Part of a small language model's weights: 5.17M parameters.
Each number is 128 + 32 x the weight over its row's rms, rounded and kept within 0 to 255. Layers, rows and columns count from 0. Numbers have three digits each. The size before them is the row's rms in percent of the matrix's.

# layer 3 attention value, 192x192, rms 0.187, rows 43-95, columns 128-191
096:144152122132137100130127160079155047101085148109165112054123107121173104114054111152106132181136177117212144134130146084098159132124155167137105170057170120123146110160118181098103158099143073
093:154175128134172125129131152147107152095149159144121131164106212147142100124210146107109185163117120139164093142122105104120126101163122134040140188163123080125123136101104134180131150151158206
091:118097163106137158084141110139190144147157125121081151138159131138135066174133082124221084117111129109166140107134115158129130127180114167139087156162133141136125166154085118146125143149141133
092:123154115129192116092094097129132091167122112105137106139144180128157150077169113093116107131218134116096079164151141148116089126146095085075177111159167085102119134108146098125118110158117127
091:153099122195130143137151123163129123119130075052105090186071154116140130155150108141147091171082118118158119140148099132098159080126127171177177145183132114049118053173079168103081145084151126
093:141145110133151160047172135167150209126129131148182084137149173075117168159114075110087131096131081075082113164116047144107142109144137127176131111172181135128125045170121124090099144132116077
094:103117145205127131160127109147107085157123136104083104070153112066148112090126107150067163111091156133185109125087152140096177134130119110154142157098096127085102092099084133116091116135130081
096:119088120135119093182182108118121168118104156132148117098131131108195140096161129100082157089113107145138142145123044153148165078135129117127138090199111151186141116123165107151121180207131137
090:144179189087159147151147141188095184179168145093125071121129124136142109176120129122097104133154060104139166069136115156134151129119177103146072159102143099108164094148167115189146090154143157
101:092207119133114137083147120157160072170180088150150166128151136167116194118134048083117126097145088184064115093147141177125126121145090159102129082103163143107191159143160170073120181155098117
083:060137127167088102184172126119170099141137135168145148092103163118101128043098154096131054091101135121093147083144132086090114128160120133138097112110143095090137074138129166099113148117131176
085:119064132097134147128093120132160146150108098078162140162090119161167171094100211162149126121127125139149147134099086158171146219137154151155159131118097134140116026126118093138175143173123121
090:115131117124175038164140096098161103163146151149132117134081132137139173067110103080155141147126137157097136094180101095149086170120159050113185152100090135096107149176139102113176176119046103
103:053098087135144137191146118135130155095103203171101134100134157139154075164156133102037102078126081106148192118112114093136151114100103098132115093156171125152105163127160139157191153068175138
095:129140121114132150120108128171094123130149125114102180147110157139070130131115089226141033143147045143173162140131124165119134163154170094110153149108116089105143144133142083100142124184142119
095:183145154080102126129098088114117081130116120179094051134101102118147141111093073141142128158105131102127119133121083128102093136092099095223126162162124136086140143116157156147155103125176149
095:101131111092111116114126144137142122100119086103120112127138159152114159147107088083146113082143098167117064113144116125136144125169113132187146132130118139049111185188152102042163172113158089
087:140119158125139147137105080128166060076143127134168123103120117156157148134137105193101123172131126191186119107116188104126169094106110134132097130046121124119174156114096126136169143229141213
089:121155088114094135202117156068100154081164140091103139127135176111139128154098071095116093063093075097216131108225129124126082118160087080086084069152131136126175125121100097130143120136105081
084:112151161136101135141159113173130162112160081051231121150181098167121116103156160132106139150116168142157110153097140200139121154172077080170153112161124142124145094110122110126116131186127130
083:098157126198129143159138150095056122047169141094081135103123069153174125124132077106099125172090140153132082142110174118073149078142153126146157172091207122075147188192091112124172069104144148
115:133076125108136178126155150119140154137165155151106129143255110141102097096085069146101125138105150122046122130142129117113129104089090178145110178156079137083183100126106178088130118099106115
109:116178178111118119139126145110103168118162095120090126127089103152112132155134159060066082035125118126106151109192079172124083068144138099134185133114163183125153119138116148111088127146098147
110:119081129117097108146124113111161062114072167095144126135151119120149139092167100129110146201079133150109088117107130119147142157162140109146080097144151102155071152174102156171153110083141179
110:115174130133078176098143135130101098110072162077121137142106122110141134111163117117118158111095153127112159132090139159139164129167103088131132223108107149068118113140099069123097142130157157
114:155151089110142167182130111109075119111121171146139124102128069096102064134153087147144174138157089098090144138112163074125137119214129150169123156153193170115162134098131185126083124166172129
112:093125112137098104122112128102102150176179080135158087099134106124088103111136123105108127199154128142138102130101218097103135197155129085134153098116136113134090114092099162178185135106092099
112:111094155109133133160086172184059113165158089149197199040155132115117041145183123092107083128156121137106175132142156162120082114129132139098191173129123139133164146146086145129123161174080131
110:082130137145120155141142051115142152115122153114134130179197112127171135073104089158116167161141142144137127123139087174194150081161194138116168133127082168165124087117129142102120078105072075
111:149137185100155117106100130172096136074110120074092137133138105142120132155123129125111139099119088128105057117097139149116143128124131184096135129114111129085150140132157118157100167087172112
110:127055109109108175083134099094185168153130136093131144109125169122120156103157109172161187134156140098126119106171177070140160088127130116113120138097078147123134174099127111124100163112117153
104:174159073147063105107104108109211115160096069045086152127199085133126135195113177157107091097077145130205087110147133135118136131139152164156144108138158185121159156129136139147111140146125109
113:142112146146154163132095118158112096115088119075099149102129187180159106113118123171098118062125101078107180090141169137141110113140146170069124116141200101111151170133122106145103141158100125
115:129142155099108091105107120138117125119069197147162142114161080131087129065179110107139115115171079100148170124141060167141149149091115144101101144191135108138197051080113067160122101117110094
113:097127183101134136182131114141105121134167134111103156118116143133080138093136180133062100158128110117138147160113164120094104142153119127131088094159090154135124136091106125114196122153113092
111:124137189083197099141178139139164132157140134135098138145150120111146113046142080158161121116167133085106095138168133175085131146070147150103134106158121078127106098098097132128150166132151060
109:164109100160120111142077144133148129065141108195133082130133181182168125121089175127140131164103115138180179123123123073142095160128054148117186158166143159122169096134104147217079131091157163
104:113201145117098164059088145122174141143170130107129157174127121161129080142193096116132065117140136186113159132128134128157087151119118139025112183132125109110064181103109140190148113115135161
112:102151146074103149105159128090156151147135127161142142061111126152126181086075107116144129111120099152149127061138147095121120110211100104139108180135131123137171153161081133141097140122082125
105:122136133088114173089155101102106128145118133114091154160093134137118134177094119166097099130161164108145087117095125125151140165133106154125103151127081139134139111120141131100140107152193076
110:203138089141110093125161106153105094067132083151112159164157082156140142106124095096107109185071082094093171100073147134124172120144137129097130137085143095160137122085127093109148150196143152
106:145093097092094169111125140135148177123118169115123100123070144204181137138123158106118090119160159140106069107109167147123171170108090084117137178143170160166196129124083163146117120117140114
108:043151131122129135172112165122179079085135165132087093101139079176149156166154177116142116183218131096159123168090135162093151137149125118115115169123135187132106177105092110133065137137146093
110:139056145099101105108077157070034106104181183143086122175126050144140123113091120209184079178153104127116155133161114105128144147141138113106058166183132179134180174161110116183146138141156187
110:092155161125089174116071120071174097141140103089142171092178126111157139123108142110137072169036108121144106144150168175120138087086122139107128110084124149167105129148096151076160159144147112
117:139172084125148091140153141127186109116198089179154112164149076118153118119122122150148120132125109149158089147171132052127163130152161118133102120071131138167155096155135087126135121101098145
111:114142085126063121120150108160156163167158088147139177104155144177097148169086160106170096184136098082110100124115160160139140102170150205223128088116065111117127151141091059119099139115134163
116:105133127153142103135059098186108146199148169125136076070140134110153164144145114110142188093131149151154133085185136079206115188087135194150172132162150134126147142129096103153125079126125066
105:175132158172146109117153083146118143110162139111146155153109056121149146136121187114078135177092148154086113097109088109111107140138083139089171185098099075124161101074146131130096124084125162
111:120143082137135103163110080118110118115127084116091143130117170159121138132140147125091138121135071179174108107088133155166096104128212128109106163103092154101138155141118082085071169133183145
108:093137138090129097065204104136145158121121134151176097131129137118132113068140129121109081093138066081126150147143099131093143181149061130079147103105186132164097194116149160117129133163092151
112:111110150181116144146128174092077166087121086137083175096170148164079120143145078134109159139162175137102084167168154064144180111140159132167089149132122081074151110133148143108170107166133123
097:069108125132120125138099127117064129068171073138064067132128117059144109191191164112116058089129088142090101107148187111116157151066143117088064095150149100107100145144129139150108125126065156
# layer 3 attention output (transposed), 192x192, rms 0.159, rows 43-95, columns 128-191
083:116060101164128146147154105127102204165106107187204120181110155182086176083164144097152114132104087178078123179091182119152143144158144130108154116167144141130082105142141144119137125174139172
083:150119113126082171124138131116151118122139133086076164143124068081107118122114065132159151122201122100115137146077160126090121102125155136150174110117119141103119155154114115146132123113073048
085:124123107142113164154146197039074133091097153103162146108109121123105125149101140093065136142113158146166130147127150154124144179103124094115055114120117055030123092102159044149117092153137169
087:116150131148147187149126116155099128144136129113094116127156121081102173125066148154157125081102170103144129148148083075155091108140160196105146140070094134150176135138092108167136165115110115
081:106119185126091154124131116086104113148138183136169165107165117122101093098102083125089139122177146181163048133110141110197050179133107132042124129106137173121116181134137089145139110201120110
085:128087197139108130192120169132153095120139102120122166143120112175129099169121170136147115178127197147187140138137177121154144122119071123105094131133140179155075122161118109205169149087177081
080:142120101131111125140114138146165179111141104119160151139113144159147155118077146128162111136180142184070135174169074111148107150115137173111077075160153173163127179146140100124157123070131149
090:163118126077111094074081167124159166125179094186130133122152129144107146142130157176159075198176108076168140152165181120128091180070114184143145118124141124100124138124120145074096085083163089
077:102122116154102108194156152088148096071139140109093182114079092134130155146144113126112139118132183143192143104119108108134138176123131138046162127157136130106072153143135173106114159136150073
099:103092136084131135137161156092076142138088132169130068174138143106134072139075152198128142133153177105137148131114138156134162139142110136162150179183129119160122124082129149168148100123095074
081:132091085072123118072148128124085134128143113139078147194114110099132140169171082162133152183109108142153080128117118140051155152118118156110125147171163172126110151113192147133109203086118187
081:187182159166101097103073150133147156113144177178080132090110114125145110144163074130137142172100132115132081139130143142141106080077091123100097155111149066153102191143137144136098117107133168
084:130167188112098121134142159178120118136123132130098132118169118088174159066144181175149151114150144104128171113061244154101128118102132110119128122131159157107099152166111175132124138109167188
095:185134149153102143109104094104156152143129100120183103156149127121080152139113058160168114176115110048104117175171120145109111147161090157101121159126070152156150094122109122078071137142093089
090:125085101122106102107162132078123152156116163133195120116104090182138133155147177083103190118147173185141106131126120146108185124110131131163135118183144158106096098134132148174064071146122142
092:085084131146137174134174128137127120165108137115108141117149127108119158110153156159076145103148104165104151122086128110105120149179151144050127142098152154167126125172088080144168098099104089
086:092136097129162103188104153110121132177136088137110116132163143093124076113160090180147106160105134175119185156104165183103086113116077124149127194134134193146157080099124081156114087127113157
082:119109068043145102126131142091089136191109106147167127179172117122073082116108137127113145124127076118090096126145090164123092131164177139141156151169111109161117144158192124111132157108079086
082:117092135210159106075146109194175125165173136182155134122193075117098130134151131149087171169141182059065127124049084153128148175164121156140185185120115115159095124101139125097125186132116117
082:112102102110091118131046130126193166117198174152071191166118065109155163134125103109133104178102081108194088113158157105097123121076167109085114169162092098144138083204119149123161139129137140
084:136113164178160103117148142107164124142051161171139113201098127081103128158100120135156143092179139123113136112084035120172102149118147101136123101170055135126074151106125125163102126224110169
127:132167141099135140149106111100107160123125132175143149069046160076129135105114131117109180075104104147195171108119125175164237130114098142160115180112074159152131147147132138137107122091104125
127:163128142119173148143091210096138110153187133156145093123127118088146190102182071140141098144182064136134087173121117091156122126130136170131099114092201094142156096155175142058157126132121125
127:159132086169130088114178131097081169148062081104080179105099091181164102154072192147109144092147095125126124146172145145115103166129145139149134142115149073133094121101121050122160080123144148
124:138172097146193139140098096125176140127136162143155158184150168130082169132096096175147110106101101112106192143136157122152177104167109136117106126130169113177136118112091125142167133167121177
125:090115137149134124133167123111145122158124168142181127098115167178089218180168124111106204123169108165034144132134052117156136131126106176153140133115156156136163145110189127118163125122125090
127:097108153111072101138169147108121126110094124083173163094077061073191115116198104138198090141087153091160167090108128130117168114158117143153184157139123140118088113127108125112141112072178086
126:117122119106083104115152141122110141120142128096113148099202097108123152134137143049116151169117125119112092117088077167102119078152132091147126133216185108078090126117176147133198101061121093
126:126152147173095165093128148150166157084127132153117144099153121117131071156128164166171140095110165146117139154176024124152113121108042129104083121113076110038153110093104165152131130060110115
128:149167147102110144129081103142137149124124129204113100145140070206136134094077069105153146090096147111161190131118124084110194114115068102199202179147168105105160157146065106140092143144132144
127:074080141135137085116175128170156137103166106165123123115135124106132123163132088164171084125133142142141138187150134132102118157167102151064121173081143082122144129131113140144140153113143132
120:104085178098182165089111185167147085104102114093154160137127110137150093147132164122073168133130128160136164123127118137087189136171178081132138181083095140150135095146143141192168155137129150
127:111152156085130133143118108144088163155131122111148157150109131184091159178141090116110197142153130093088149152082187132136088150080092131131070172118131162171145141141117106125136130151105153
129:155120119117114110139074124087122143116116105159115077138131201109150127074188151122105110160100105140119128157140131088153158160123196173139109120103119182134129091088118095142153128120232155
126:110139199145131136118152135145087099171140187154115184106072192158160123092103074075120144197163145126075128123177124162143108113119180129149167160151123148097127105159094121083109136078041158
129:143109116117091092162088107148094162122145113168062122122100142156085078170158146101167162140110162165116071110072183080123072080157171158121172125118159108135091126139099161113102146132135049
122:171131112162121099142077141182106094084098135102132087103129108130171166103101119117071112191128126083125134127108109085090157145174121177115118074103124075095126126198163100101122164143108106
120:139112124080117158106171184107171157142127128117112172156118114139153108139176114117119106160131109181082190133105129162133095100113129108126054065077098197126151142140162152147112147122116109
130:111082146163095172075166150163137172156153174108088124123196133112243101138107126125161116148140125168135097100116110098108168165127080129098120151176102181105144095073119142123116147103129111
120:095087145095136116105113114110094147111169105177184110126153050151201126087104158171135101145121197088098175161144096107167083118163075158080150168137106164160136142142179124204132112137057173
125:105113063156155111094153130171122166171146066145145117149118119125098113170119095145113156136155135132126166143124139205110127088113093159076126161155119189121189132123130100137115121131139141
117:116139144101180144123113126135121099138176128136137159146094113189145140102153098138144125180143100111114193123153137100140126077143089128165096158110103102127127129142119115126139097095091196
128:133070129164110095109107113128137091113198219142158144117119114117176164083105112129119096119140144121102159183172179122132134114088203086148129140153126113201118131154093161165115151112136167
123:142134117097137064142148168139088134169153152212118183099113136125165133116124152146197120166169135168146145091151098149176137170186127074162132147147152138155142113093117136144171198103112146
127:139105206122144141113159138136095163042077136095156140167095123093156079128106078112106076167133120171157176099146114131121147093135158116168072143143136123091114103121108128183161069069139163
133:092136152073128158099162093106115182151104115137072138091139068159138106129137121145121114143102082154144096086177111123107149169105092157139147126102123124084133111128100136161108090131124124
126:125061125144101128125107127203135097115124133110158173126130103186129194151086140145155075163106106193129122139115120103104158144109102074129149130190146104177170159114153135118122082131145117
131:105089125163100119178092133161178101130097125176113131162159138112106151184141152155163124153055219181184129162137115115116112139114064104184076080141110162132116059119124116125138146140097121
119:083141141181132126134131152144126120120164129097134105100077107098145067153161164142103166154146076083119131134142098126140159191157126132130227121070148104163144111153119052177136135168129146
127:121142132079166100155146139145121087108116124149144110126064129046110113110122147107099140069120138119086185078119164087088121157133117078125054132161122138085112129103112134203075112161129103
123:121087140091105123145181112110141114058189174162128161187138094153135123103064127088123160164088169099114125109110180155098120149184088139145118171079141145147101146153060163135126204135132105
129:095153119135084152150145135073145128127125152143170185065149192140135077102098157121171146121104085104025165165100169102114149107132128089088137118169131120058189107129132175105092074186139109
107:149114129091233112088160077057182134127088168167126163105046137147136096128176101160142169080151112121147146139150112125109168097064116102211071179146139080106121106154148141148103111148143134
# layer 3 attention query, 192x192, rms 0.185, rows 64-117, columns 128-191
149:178135182161085145122169102160199113141160158154107107081149179079147153188172112103131070137168156129087146170149127148174136155045121114165130177124093147154110117130118170128113144167149138
150:103099084119059111178062140137142148139132119156079093142173098108162180150159099092105162134151166157147096142132156091086122151088192121120178130135224072076108088114141200097148131085180099
154:122120119074062087170093101062129153113094097101088110124151063138132184110133154106153081144072170099126112162091213088103124096133092093179104112129117158195084142155131141147159140165137116
150:106107108146133134105105179158070150099151050093129067145137132088155129118083160108154087118144141163161129129169162135077116122084154122108057121129132119143158143130144107249183135099147150
148:143128172160144184144131144121142159115079092162116182111031186110140098089099141145162111115090154158182175153159084083115142132139083077202084092132125125160127103088128112110087189173139103
146:109142111099116122123051155105149147131162142163192135117092146140137156117222126146142132133115139096140208143111096164132142118126082120173128043087118131156174127168112124134113162124144121
167:112121155080148119117132124146103171182099167133146184129103127162134110163100114138132118114174129141077184124127189106109098144081135123121104153152146109113115138135083118115060110167146125
146:162114111172071083147085124142118127081165095128099140116211102092222146056127124103151040096113159144151175118177058076132149216130159155143144077102136129173094124152107101170150177138130141
144:123112136110181102137179130120145103145142110152125160113136123169047183116146120116119166104167162172145078097147117199113175156140136074134050162090144160090104075142090155139129163085146091
150:157136125113100110215209138138124107125131148139155138127050124129103127129091141112137111163110123129122132080110145079095108158149125113113112144108139084141134153165139131136121173153140100
140:122160100077084118119091102027102138137121134153155104132102112143056152122109108193179130109099171137149128134140160139126158124125115152186103186119079125191152174121100142156094093109107080
164:100140141100126085178113063123132137180110118071152072157163200194097180131133139134099148148137179140152090077126133109135102133138113163145081101103085162122127145067146125097147168097144119
154:197153175131126163134176142140146116064113163139122122169197132168147152114076101083086129132110147121099169078123116152110100093077096082144052161143114165062138094060083134134125140071105135
156:109048083138119125110156125135087150127154158145122121171166093154187137161064139165089138124095102159157161070121159186114224139139119064135170167144118113185085167146064152117168137113142146
144:126094146123097151145145129107152121170061145108187140084134113163147136065110119156145101142135095056125172121148126108102154148137121153120173122110088070145096099142158063055142104199129127
133:113138108141168122123093068124127100145136137147120132058137194137144170159179085129108152128126126168140171137135173148105167140174142104167133152124148098137143128166188094155151145176089114
136:167095119074178150092111107111150168081136121168138127143135093174181167134149174131116137133098155135144158137129132132126103086116112128131093183064160080110072181169148106082127155109158134
151:101167110159123083126128098125114147099129115136124112143090112129110114148158140165126154118105147092125170111103091103091203089138107121117140113142089123089129091086138140189162169099142155
155:098164109089152149144066109129178070126118084205155116105141111139154176136079100153134144087101146090138221144211077131110123135097107106111157201139116101121159176166118129167066105111105190
163:099074129114110157163188109096108148176131079149148140095138099118146164120114131125157121160123117155113128188140147125124154129133010169086136195164106202122138134095150112134172131116158096
149:151151119100099083152124176162064125108181101159130117124128126113123113141113162082130144124143123069083173123126135127164071141184147148122125115091149130109172135137139102131153079093068036
151:134151125147148100108132071133141184143119120081162151089148086108135150114138092182199112054136152138129148132095126133132150073102049125144143154151085107105140201129194161140129144133136136
148:086175137121140164140166120109147141164103169157178126056152120127084123110142163168136154114087147111100087132115114177057190120172107141069147144141148097103131154136157157147085151173135060
161:130153074186166091133117104169197121148083095102093176097152158108070148162110194107105133058082130120105141150085180090127157087125115129122118094114126069126086167098173139116130108128166124
147:094100165154138135128164164128134097108111099123127198105124125148144089187143195082100114133133157132129202145140113197115165156126111093129141117098092220150155152091147078189150084142126136
140:107139159111091128135086175150105141102100082094138139119140112146118067161104140121122074116133158130098131143124131129114120081120100108090064143123125086061129142087163155121066100053086127
129:144170113166091146096107145165122133188134153141213116131175126123094195146091141170131165113084146192114149135121126103105113115094105118125066077152110160082139127137186162116128135093125128
152:097072170134143152124152165145197112120148180073125126153219120076151125134111084179134077181099112135110126160139076131103115102180107101119091084099063142107141079116159141159158160082105104
158:092119134093130165127106159108152090111130132042137081107128119067158069130148106100102129142138133086100111040110131144123166186160142171061085169121122166122120126115162168121079111118136103
159:143173152134137115168104153213090096155124120123130135107130090110108105176129111144098089086179146121131109135082176149100121148155125109109154110073055088160135155160083127146142208160131118
149:141142114118118106120121141166184125119173132099119176168150084130074157148102073156184095157160124139166121171100159146131106107129090111103052125122148108195131151115170157159181090136074155
155:109128072132140111143084143149089124130148103099106151167098168140136119143164133111162204174120129085117135138099176168116106075120121121123099158086063217123133149175134118071084160091123145
081:119106097129152193116138085169187105136159142142109141097118044145071153177067079159141131070078133113158155165138121126103189125176111125147131159162114122064124091151084120145070159141113099
086:087144141032125108196132096123102120124148158138143159021119122167122118092128108107057116125093139147130144072159056149101082115087125140125097110086131076102150095121156161150090147109154167
081:164115061129122093107168130089084136102077094112088166160180181089123165085092138143156087147084159113169138131077138070096135157124113149059087171116082104149098160081128106134115193145115108
081:132069134167080114099204137153105169145089138132152118145089115107092135152199101117157181108159153126064158136075098146143147188124140116152061138106090086095112134093138184148080121102072136
086:139134153150131076156111115124100122140113153121109124122120161111113137128061151131098119071090142155132170115108186113111118112123173159122081163121088167156152142174138168166088113153135126
081:097169133199156159165187143112098143165099128130095120127095112224090168100159129151108063115123118161103171077123141069132126101144084120136169109096123176144069136065107126152105116132118131
090:180166153079082141135125152136131079160134134091166129074118120153148121138113113092050126134097115122120178153112209100089124155097150126132102146113110185185106141067085138122069140132130138
084:139119128135083099135116146154127109149107108111140064156148179092154171094118103121135164082132116094093144119136137083143157179217145126104152076088115113155156073150061157121116169108131135
089:169156156155138097078167178101043118085153109188109119119105144113144107103121147138115168107136067071110158130109173083122132109141136148087126142099143116024110152162173176119072148092115109
084:120085150103100062138093169157126076121077151173149128154082135144144182101166084171148153151143100119113196130116189130102187100067087128140122107126168154084122143113144130139113161084107094
085:072157120113210116171142172160188156176091096071126155092137158121132145154157114104149163103152076127130092086133131133115135134114114154124096121095093084157092143114104193107084085151174089
099:133058137137118110131157135099068125119183151139119108191119097163145166094118157135122178180174113111164141145144132131098104128101106147105117142129155130182117129127141071094142126159157120
094:126169076096099109130115172122180123109127183074115209134105071127092184113144093124147137132175150070136133201178108085107094063129115132165116125071198115134096115158150102146083139085125122
086:118095251221076137125208152117130108095133156102155147132198125143152211136113145096156148166144146190148112140160068129111116160126134125133086114084147133109132108104123134091105074115125090
083:130128076097078132107139165195161138166195121237067123146168122140211108195080126120140106173095153217090118176145083114115145157115134147172166117119137142061108131116092186134119095124098090
089:082134110118119166121093091140168133152164124109142123106130095161084146167105087155109144146131204101151088112070131172060070074188138136138130085128124153106152062127128100116145095112131186
083:137198096173108122105064130174136115095073034107118098080140112158098145137109128146130095093134172140122131190110144154159141126122107150122121141087136163134133169128095090164108171163147117
085:069093138140125096135109159179137141136162108122072096113186133100110160129096180148154067146136167083141148173165148162128175114103071081132127099158187141159130145176161160150133106143150127
087:092133167162106154133120135106069129096108115141135090100152120131120028153107123162178150157112096114159085112040070109124089111132094145112075108133106095129126177151196122157115115138195134
087:084153131186169131172158065114043142151104103129158138124130109147134111165087100139084123131115145111100112199139144134084143137128110110151130150071149129077183096142143082143130095138102122
084:125132140172126118175188152084110048125133111078152213146120116150097053105119134079122116142133110071146102123134123129140118065148104146187097102167080184126131116108169089130184186083102162
085:111155148054176119153110097152148183097175090120137145127138073091098195092099089205115134111139174114186097100135111101164125156128134116098135171175131139096160086134141134153141090118104074
# layer 3 attention key, 192x192, rms 0.17, rows 64-117, columns 128-191
140:077087154156167125150098139110171087103199177120135113140106134111134128108173126121156165125169127127128100120163132114135152176119225107137126103099101153166116112077108104126093121110041104
141:124121161144127065127140126205150138130164153145103116113179070182134140136130124090199109122168065096135104116106151153104118129121157139178159085161152117126093168116107118130083147102077036
149:137092095113084124115112144125131151111122130097148116175091094145141133125153083096132101101119161127160198134109182112155083145102110122153129124147179107133088135163123074177115106171116065
149:114085084135108085103154104146137075157135052178096120125187104054151144144105126120059098078105118131139182133117125113132077088115131135097095166110104143149154161112131039170116111113119154
135:106142203127158105183148108119101114157130152107108065137091074159112118184099099120107096145074122183166162111115175153159158154093107096140100125167125090117088109159103102099161134153167170
133:153150124126142154137069151161183104126158167116145162167185137095143151102119134104085116113153168132105195146161130146162155126142139116103131181129109120128163113173152128157145128140108148
145:094179141071100125107184134100184090122134163104080182100131125127150141148111134134149118160162095145081156119142178112150174145144149068135035157169151139116140139112097124164090112141101172
141:078083089147105154107082136125151142082119168105111056119128094137205210094162134120161116148173107132132113188112138060157100134147168129105138105149071112123159122121142043197124155078156172
137:079099112103145167128153062139127137145120135136114110118175095127110135152173128145133091166156110129117134142123158128144125128183108135128159115124143157117178123179111152136124185146105089
141:072075160140146135083137093122084156123143182133132171123100129110114166155098144143130108126124137111076084169107138120128093178158088133084090090139128056136067154148163168198105183121123158
138:128159153088103119148120079099147134072114215120122102171115102134125074153129090137098126056126166113134186096144126154139166139047113154119108124049156142094113116130120147146095156123107135
146:132127092125167139134175131152089118177042161105109096121146154114088159126123112137110191137109122114088089102107104073161115147146078190146112100138153156168108074135151098153141135112122151
142:094121156138111128107060173126091143097129102098157169151138132149136127088083124061134100154090148138137147109084124180122121053163104055147053149146124146103090157141149121165101155145103120
152:111135122124086111091141151179128123076161146123102136167142144132114116125083100103131078124122130135135123141089147140070160131145084111172104158103081146141135166122074104133163196095123200
136:130144128204124144129137145094168064111115135115130101092113099145139069096124095142120114108107143158081129153170163094133136140151175119126126098145091083088126177109153151101128163145172083
124:120042094106184114164092169117118128142177102146152111072081095130079141136101182144108078095139134089140097132173092129132156179122165155127143107149154120129188143184118104150103135142193150
131:119129095062149098084140132126227116155137098137125117191097104122100133138206111102147075066095117159172122157169147139099124098079124166193136123078184141135132188140160125165126146126097140
140:160126123113096106147114087197124132100081095133117083181118138048135138110120118109156158091070116142164145074056119101210161129125074110113101176124117080144131112109098191148131157136188098
148:097110127116124134101128108170142120146112136133151135166174094189122149136102090172132154101168145094131132156125115118214173097107051105157165145070078113112195144141118106172136090122104160
149:115104148084124136128125135093111221110138084125175155121160106202080110108073115187155114134122113169110101130136122100132180116181120132108080197169137173109198097115191113139153140129133119
150:140145138114077097174145164144076083129095119161131175137142114126105116045113153161120116184159147097128166143183098166143134144136167118085152127150049092122100112105134053152141111123120108
145:120113102175125116128171109071155150137141098162165086203051164108126100130106110153166156124138113089097126112113157097178166071129080091098118149140121085105104142167085200085145123134147168
144:094085111184159128134133088167138110144141133118152161118087125181109155151123115180171142085154161172090160091112103086141156144153085120129113122136134127046165129112182206135102115133154124
149:133154100126130078139144079178156124110096096153165115148138159165120076110172110060092164114065123147136103117145205109124147131124123149145132093160170074085154125122128074154164114116169099
138:122093123143160097140182126120144138120128081072156171106089074150121066107173150118139111178110149153093142141107115189125119191137135140093097209118118165132124144093139066131123123116161150
133:148158164104143176094135130158135125122125092155076116058138101151147110184094082093160157106104140134157141125091132177132115087092201098108098062149090115105138134127141141179131123095130114
124:111060069123176127139083129158178107100121184204091086149165099161120124173109164136151166124106116094125145099098112125165165113108097178133086151129089148102143104105153137187047087180124153
143:095161075173072191092123163110161145115167130121155110113159108109147127191146150110140077156155124129081118127078092144149128119174079077083112105117141143159135102072158123153175080122114116
147:097169196124112145081141160069118145109162135172163156088111088093166115120122144078137090155113065159158085147070116123063143111171135082089131102127134199093176075116178146148124164104126103
146:173101154113135141153125112152152105139129063072080144099057189126107084131107116102155146131135177071128158074058106149103062148105141142116167126105175108152163176105172084166119146107127177
146:137111100187111141120136126116120165196166131102163128158104121110150113173141117219179132149093166114109155080130082129198125075051150155130160126111164094126129188112161084136101152158167164
146:115100049083116094133108156108114132169104113168127096192104144164112162113129089144119136141119143090113126117069116141131099120113095177125123116101138157134133128105155132141159124084125076
085:123111127096080149109109066130144121137167193075164131051129114122053087160073179146180165098139184085118116090120109164157130143130147123147166094109113184065112174058147142186077122091101169
092:054135173084191113100101091111152107118132128125145189060153088103119150144141146101153177132139100133135065110161135133088152121133122095157116072157164135060131158142159155144139103118136152
078:093096118131144107135179143143135105150139068148125126141080097172120123136151109168092109110077160123149147095131138180131118134145118174129089140047110147108128073114171110133158187111138128
090:143136146128117128102142131137139078129167193165172126150177141142103137123048131159127089106126140125190187092110072127142111114094132159169090059147064130156111105164100092127107212162077126
090:158095116068133138113186165124095126105083094157151133108090188050118143130130108073130146099122132124096121126073125179152149126154130117147082150142136134155082132134064145133103138161131184
080:100090206113119060112130094137091129086122130124141079156086115105131083124140172074192102091072091087055137188107143159092147114111110075124106115137097130172103133085134098132111178124150149
091:132094198166166137077165126117142146145053154120068160177086132045155093086200114122144140088158162139098155101112185169110138124116142146151115109170102143107079119099094123124097117121121141
097:127138129095124126115108122158103109099167098113131143112161124120139167071151107132149156115194128120029125112134141114098107131200123126095156074078138149102110158145130137139170180106089153
093:116113081141138105114111111074101138123117101175095095113121185134101099078097165105137117150181105046180110094071158121099136121187096153154093117104102112162139088197094135122166160201110154
084:142133091128137134152072130134135067143121141153103111181124067134101181115114104086087092088173128080101137124140111095179109161105139117140143059119168106130132124189153055137102112144099000
085:123186101105117123115197166160170107166163119158114136098125120104140140101138126113111099120150153136100102102113159112097087148163099095093167125118153146095158180161148159121085160110143113
109:112127148108113097052160168099105138150080190163124136141154151148159141065127122139071117185126078099157164117155096144076137090195115142094165106103114178165112061144139132106116144151128157
097:107154099133047168186123160100128127130101131065173156142170117140117146134105128162107136141132136118154137112102173121170115117121113078137138100114162086137120130090067126150160051129119057
090:082070094129126180162094105155150088124123125107108079082123135183171202110160143092123065147155107112132126172082126101150132091200127108106105091138095092104110082143147122151127148115164185
090:142077090036131096078118112139135161187179144127113104151092072113144097119086156160151114121180114144150118109128132175126154141146084118125137088158114179159081112154105161166121067147121130
091:107123133063127114179139134094104063108182141171162127074142081097126137178128170133153159134153217095105138143146096109140183157152074122109207151104150104092131085085164056158144100130046166
085:142132107074154094146100071110129140134100102179060178164141126163137150169120144176163170136124162093128169140089161147125094152142063168116147145091184163081153137131101128111185114091111134
092:118139151102105132140076139180183108129143128144167118144158110086117174137132168137102106107177118092133195128162057140142127158112090065103121125181139147143160128139085138109162087155103174
097:123127095178183105147170103075116105161085115128142151077126137174135065120075161175114141102115141063131147108131191134115081196145100165144071097193185165185173084092191125157144116116140184
088:071121161078136190099141162121090090080178132172111165127111163125070071131127133138085129111079131083127105139121182107116103089174099136127175115124133115163143109160164106145177100109117148
087:110091141174150098092145124094054171168090146129136084148107123093107104131086127096134134203127131104112117046122135114127081113178089109094105122116077090154089128113135054123157154163137140
087:076076104171130171135139068129206098133115132112106119064100075147139116210111085173128123137093129133130083143121090114112215147120043091148178057140140164123154096112096131138150142130143074